{"n_layer": 11, "d_model": 320, "activation": "gelu", "norm_eps": 1e-05, "positions": "rope", "attn_scale": 0.125, "init_std_qkv": 0.029, "init_std_o": 0.00618, "init_std_up": 0.029, "init_std_down": 0.00309, "lr": 0.00892, "lr_head": 0.00689, "warmup_steps": 200}
Each number is 200 + 30 x the weight over its row's rms, rounded and kept within 0 to 999. Layers, rows and columns count from 0. The size before them is the row's rms in percent of the matrix's.

# layer 7 attention output (transposed), 320x320, rms 0.0609, rows 74-94, columns 240-319
107,240,216,183,189,209,187,246,199,223,212,212,186,261,198,206,241,200,189,200,177,222,203,208,237,236,176,222,218,156,187,192,204,243,198,214,202,279,203,145,242,251,225,227,172,180,202,181,179,190,182,195,202,187,196,168,239,185,165,236,208,198,175,172,215,179,178,123,172,213,214,201,240,179,225,252,215,180,170,208,235
093,233,252,239,200,205,192,163,224,196,125,168,198,203,190,154,181,234,215,190,184,187,173,179,199,173,181,172,174,256,147,212,160,205,160,157,186,215,228,217,196,194,195,197,231,213,237,204,206,193,155,148,221,213,201,193,209,189,194,237,209,121,279,226,242,225,181,201,177,206,236,227,219,179,166,181,173,166,225,206,210
098,155,215,171,145,248,191,164,169,203,160,178,210,238,185,232,188,235,219,171,183,214,213,182,178,213,218,219,262,190,173,215,175,224,271,202,188,195,209,158,221,249,230,238,216,151,205,188,202,226,210,249,183,227,187,203,231,185,195,163,193,222,186,191,170,173,196,202,190,184,179,204,213,195,258,205,186,172,166,221,254
094,168,245,263,180,198,215,200,235,225,214,275,178,171,238,155,156,235,232,225,224,200,193,185,213,197,250,158,187,211,214,213,162,193,202,199,177,241,216,254,185,214,193,113,138,186,249,184,181,205,259,195,210,219,218,164,197,206,178,222,210,219,250,222,233,212,207,197,227,184,197,188,214,204,213,174,188,212,203,211,244
095,173,243,210,249,206,175,222,143,264,217,206,208,192,219,172,209,160,153,186,237,245,163,215,209,166,148,238,207,237,203,198,185,257,191,216,207,206,229,203,196,220,224,215,184,247,174,203,184,219,107,222,164,164,163,167,234,252,186,200,201,180,259,213,186,202,223,185,200,212,218,213,147,203,220,206,197,193,168,237,195
091,212,206,210,219,196,216,171,195,163,196,164,232,154,215,187,217,219,217,189,174,248,154,210,114,192,232,231,161,196,187,197,187,175,224,198,237,236,236,197,136,200,230,261,205,185,253,212,145,190,182,232,200,184,238,257,218,214,193,169,240,184,214,188,211,226,181,227,204,149,199,170,193,159,151,232,219,191,211,214,217
107,158,182,240,167,178,188,234,228,200,172,225,214,192,172,244,150,196,286,219,184,248,235,169,197,204,229,179,191,211,230,204,163,153,191,203,197,169,263,248,178,211,202,157,206,193,192,226,220,225,227,194,164,209,178,168,185,160,207,225,232,247,238,180,220,194,224,192,163,207,182,167,155,211,157,173,215,220,239,208,177
087,154,189,179,222,168,142,191,243,127,192,142,219,235,227,212,158,198,193,178,146,206,215,205,209,160,209,236,172,199,124,192,197,230,262,204,259,202,227,213,190,217,231,187,265,212,258,214,173,247,221,161,215,167,175,233,204,192,217,202,177,178,223,234,192,254,161,196,174,231,228,180,168,216,168,177,162,222,224,152,222
094,220,232,250,202,255,192,202,193,159,192,163,226,208,173,121,157,194,189,147,193,206,247,205,207,237,240,183,212,185,191,217,149,197,254,212,164,209,186,186,214,209,151,169,211,115,222,204,204,217,184,95,175,194,213,198,201,196,181,230,248,214,142,205,205,265,250,208,170,174,216,259,198,222,190,199,158,217,187,153,190
092,209,184,186,179,232,204,213,240,239,191,213,193,160,192,206,196,183,219,219,200,145,202,199,196,230,219,203,186,216,186,203,232,151,228,188,200,167,192,167,221,102,243,231,217,213,184,206,216,190,198,257,228,168,181,202,217,205,184,208,175,193,219,246,190,162,131,207,235,203,184,176,156,158,200,165,225,233,224,186,196
098,175,150,234,239,209,182,198,180,226,194,203,233,186,148,175,182,211,158,203,180,158,226,188,177,162,171,213,193,200,197,189,222,194,190,180,224,222,195,191,235,189,171,218,209,189,212,197,176,199,228,181,187,240,231,233,231,169,175,222,222,212,214,238,205,207,209,240,215,241,181,187,219,235,205,157,199,240,245,153,106
100,206,197,140,246,135,248,212,193,250,160,219,224,208,175,202,207,186,227,241,210,172,203,172,247,185,203,203,166,172,181,156,253,227,168,193,208,178,167,188,190,186,227,213,187,212,251,225,169,194,179,178,215,167,182,211,186,201,205,171,236,177,143,227,191,218,202,171,223,153,175,199,221,164,236,130,213,193,243,208,227
104,210,199,211,217,199,160,188,190,218,167,188,203,221,157,218,215,198,213,208,158,199,223,211,164,184,188,197,192,236,235,175,111,181,235,196,158,225,192,194,199,160,191,150,274,238,213,227,188,252,125,152,185,197,197,204,197,199,150,218,208,179,187,216,212,194,131,271,156,159,171,200,202,193,184,206,227,198,259,199,205
104,173,203,199,215,201,158,175,219,267,233,228,199,257,176,150,208,161,214,197,229,151,164,230,200,220,145,192,242,211,196,195,182,233,146,233,218,234,192,185,236,224,274,163,208,197,236,189,197,197,178,302,180,212,207,178,197,175,222,210,206,205,157,201,201,233,135,170,181,153,188,221,227,167,207,171,193,231,219,178,203
100,192,150,188,142,167,194,188,207,182,194,184,189,219,218,196,203,231,225,181,233,221,155,186,196,206,224,177,240,194,190,218,224,241,220,176,221,183,264,203,206,188,218,153,139,197,191,202,220,191,225,185,135,209,238,216,226,187,202,176,189,219,203,144,251,155,242,236,177,232,191,193,159,212,158,254,196,222,192,176,205
096,155,212,251,248,202,186,166,214,247,223,211,204,218,208,205,252,169,195,183,177,212,153,238,252,227,204,201,199,182,190,207,258,197,169,228,207,189,223,136,240,163,167,199,157,197,182,175,236,200,182,220,203,194,217,193,160,170,162,173,237,273,199,198,120,195,192,187,173,180,186,200,195,206,160,243,199,230,175,161,191
096,238,172,212,189,151,180,254,231,192,187,194,196,228,173,212,177,222,250,148,212,138,193,168,255,210,186,143,222,219,172,199,224,199,151,192,226,232,188,214,238,239,212,231,213,197,181,144,175,230,187,211,236,228,186,241,242,177,195,216,213,169,214,215,126,224,196,205,202,163,207,191,221,173,203,168,177,196,218,212,224
097,188,204,204,182,233,162,191,150,203,236,243,171,165,213,222,269,209,174,211,182,229,203,170,221,197,129,240,132,194,219,170,192,196,210,260,237,258,229,214,219,218,217,261,181,195,151,187,157,201,194,208,188,195,175,167,178,229,238,158,159,223,212,225,213,194,175,185,206,177,160,229,193,154,184,163,208,228,215,177,197
100,208,205,187,283,160,240,247,248,195,220,193,249,188,197,221,142,252,222,193,165,164,186,237,206,198,191,197,232,185,164,200,185,183,232,192,191,210,200,207,142,157,190,209,199,172,221,217,234,211,216,159,183,172,172,198,201,186,234,176,198,243,196,207,205,172,250,184,232,242,175,183,154,229,176,188,196,224,167,195,226
093,185,176,158,160,241,187,197,182,139,188,190,240,197,217,209,180,193,205,214,211,234,218,199,179,243,228,149,219,203,230,275,216,172,214,221,147,229,210,189,208,246,230,157,176,204,148,242,175,213,266,188,199,192,225,193,187,188,170,183,236,218,229,176,193,165,182,185,140,198,269,227,126,206,167,178,207,186,226,205,191
094,183,200,215,223,163,203,192,219,194,182,187,174,245,222,194,189,213,198,197,164,148,202,214,213,211,180,207,233,204,201,200,229,215,199,178,208,192,121,214,180,194,189,168,195,206,229,221,213,234,195,225,118,178,237,167,165,187,191,215,194,214,198,202,206,205,206,221,227,188,245,222,261,220,162,216,244,175,156,193,144
# layer 7 attention value, 320x320, rms 0.0718, rows 75-94, columns 240-319
095,226,253,191,198,151,206,200,203,147,175,214,200,210,141,174,224,165,213,181,182,201,209,217,178,181,206,191,182,243,142,259,151,163,173,180,172,211,225,190,239,159,218,200,215,193,178,246,248,189,208,181,211,156,189,113,176,192,210,263,239,171,205,211,258,244,204,168,230,177,200,172,208,155,208,199,167,212,241,200,214
098,98,197,161,155,217,171,174,191,227,233,199,195,206,241,233,149,197,176,172,182,231,223,149,226,163,173,186,197,192,149,203,198,253,216,205,242,183,207,153,208,204,210,202,212,140,205,181,205,171,170,166,223,201,166,201,248,199,199,156,185,228,208,189,204,210,207,142,211,169,184,266,202,183,235,208,182,182,179,213,226
091,180,203,231,170,167,247,236,192,204,201,202,138,262,223,187,202,244,256,242,214,208,210,105,199,179,213,194,191,175,199,164,197,188,175,208,178,180,216,295,117,187,197,161,114,178,221,215,246,180,173,210,213,167,205,220,236,239,201,217,219,253,209,217,181,203,180,247,200,173,195,226,172,242,212,187,219,164,161,188,196
098,236,212,244,151,150,233,185,199,144,157,220,183,193,275,174,192,130,179,183,199,218,249,194,177,166,110,232,161,201,206,243,186,190,230,218,229,219,199,187,231,135,220,213,211,201,222,192,190,243,195,206,219,237,173,220,185,213,237,222,209,191,206,212,212,196,208,190,220,182,203,186,195,239,181,194,235,187,179,204,219
091,190,254,158,202,183,197,199,198,228,200,195,238,210,222,206,243,229,230,208,174,221,174,211,161,227,199,157,161,188,198,185,169,198,150,201,237,171,214,249,168,172,228,256,150,215,230,184,209,156,221,173,229,178,163,309,196,232,189,176,291,173,188,208,164,208,204,177,201,197,162,204,203,239,170,205,210,188,249,196,178
107,212,241,193,196,183,135,212,196,214,197,183,181,215,135,251,127,225,190,240,168,264,181,169,215,201,302,223,197,193,181,131,171,207,151,221,181,154,228,246,173,201,168,214,185,190,193,259,229,176,240,190,197,182,256,235,228,235,127,196,194,233,200,182,247,215,215,212,215,193,203,191,172,220,210,244,197,181,225,229,193
087,167,166,239,235,179,169,202,191,180,181,169,156,134,234,211,180,154,258,168,159,200,195,244,193,211,171,179,176,190,207,176,188,174,242,140,163,175,226,194,189,192,202,250,240,171,236,155,157,234,189,151,228,244,215,232,212,196,190,217,246,163,215,224,214,206,196,157,195,159,181,147,204,204,199,233,202,186,152,175,209
095,185,217,229,193,231,151,187,186,138,156,193,247,230,196,171,158,201,264,173,195,155,181,264,198,234,225,218,200,155,191,227,196,233,165,182,137,204,174,167,168,233,212,190,201,131,201,184,135,214,156,156,173,214,253,165,195,209,203,169,263,205,206,198,198,219,179,194,202,117,182,201,236,247,197,208,134,246,164,171,179
095,173,235,227,159,168,210,188,208,197,216,205,198,208,167,217,169,207,223,224,197,198,194,202,187,156,224,190,200,194,213,224,241,232,268,236,227,210,210,206,227,169,155,203,195,223,177,184,179,133,166,238,206,206,198,207,250,180,228,203,214,154,212,244,140,194,217,181,219,249,155,209,176,222,189,184,195,212,233,194,181
096,283,233,161,196,171,224,186,163,191,144,183,241,204,198,189,169,195,201,195,234,203,202,217,214,238,156,227,167,203,213,171,209,231,222,194,180,203,197,174,199,148,203,208,171,219,195,162,212,264,226,210,139,237,273,185,216,227,149,181,228,197,267,214,200,214,174,251,215,188,179,196,158,201,193,146,217,227,222,194,218
099,215,166,185,184,189,174,185,186,229,213,204,228,204,147,183,158,182,241,219,222,158,213,226,223,162,185,261,123,231,213,200,241,208,179,187,196,224,220,240,248,149,245,247,161,217,279,238,159,185,207,225,173,228,181,209,228,207,208,162,147,231,170,247,161,161,200,150,151,138,197,234,265,185,198,149,216,184,165,170,197
095,190,192,227,199,223,99,185,208,252,223,188,200,241,155,242,232,277,207,190,191,268,174,191,200,200,178,170,147,212,186,168,148,197,130,154,222,184,232,231,167,168,200,180,213,197,163,206,259,226,177,181,231,231,196,215,198,166,182,205,200,176,223,221,206,198,195,196,216,218,220,245,195,185,192,189,219,231,260,146,178
100,195,180,242,227,123,203,241,194,242,208,200,203,201,206,185,188,210,218,235,196,195,226,193,225,182,220,229,221,189,136,177,184,199,201,155,177,190,180,210,212,199,214,176,219,194,231,233,233,240,242,227,179,272,235,193,174,206,229,226,258,197,224,211,203,192,158,189,227,245,213,210,211,248,169,209,227,202,214,136,182
094,109,217,195,129,182,212,213,216,199,188,145,188,165,147,198,252,254,248,210,187,216,234,199,201,212,176,210,190,180,223,196,226,225,185,191,210,212,200,175,203,178,229,135,202,166,196,220,198,214,211,174,197,234,160,216,200,195,254,223,238,244,173,207,246,194,191,273,218,222,185,179,212,158,196,202,183,216,215,160,217
092,287,221,214,239,191,180,230,202,186,168,211,206,224,162,218,209,148,233,188,214,172,209,199,191,254,235,227,239,232,177,216,243,190,220,175,191,175,206,106,218,225,198,167,162,206,197,155,222,202,213,178,212,195,164,236,175,174,192,192,254,186,222,205,160,142,207,207,159,197,164,172,207,205,171,196,146,226,202,196,200
090,240,172,170,244,190,141,227,227,223,248,202,244,183,230,231,209,122,238,148,224,190,203,264,219,215,184,243,170,195,169,226,167,200,188,194,203,233,200,169,251,206,168,193,190,168,151,184,150,246,174,197,188,229,191,276,214,206,206,178,190,175,226,175,214,193,225,248,180,135,177,170,156,183,227,194,191,212,195,211,225
096,159,176,187,175,192,163,191,176,199,176,215,152,161,259,221,216,144,205,177,220,203,152,136,180,159,174,185,195,187,198,182,263,168,215,278,213,211,155,243,178,190,259,198,207,171,194,149,192,198,208,194,237,163,176,243,210,211,177,212,176,204,224,181,215,225,212,199,227,192,210,261,212,219,220,149,246,210,203,179,123
094,252,224,177,171,137,252,212,174,218,204,212,176,202,210,230,152,185,236,212,187,163,249,208,226,198,149,216,261,173,213,216,200,181,243,204,203,212,213,174,206,194,205,175,182,214,148,191,147,219,145,188,176,146,181,202,177,220,111,204,222,193,210,212,177,189,201,237,197,174,143,183,171,197,175,188,139,178,191,248,175
093,183,191,166,218,201,210,211,174,182,183,192,193,164,182,196,202,211,164,135,210,292,194,170,204,223,261,245,188,191,223,210,222,232,163,222,153,177,220,170,160,211,213,199,204,177,170,223,222,122,154,154,214,213,249,144,173,186,207,231,219,202,170,175,223,220,191,202,202,242,211,223,200,186,159,193,175,168,216,162,222
095,183,206,226,233,209,180,185,290,167,150,189,197,192,178,184,210,175,247,197,216,177,178,218,242,213,176,246,275,182,191,230,197,205,261,224,178,163,152,194,193,205,236,150,173,184,194,229,159,207,220,194,167,173,203,171,168,194,229,212,167,174,179,199,132,184,207,169,161,150,167,249,177,216,180,191,210,218,156,199,133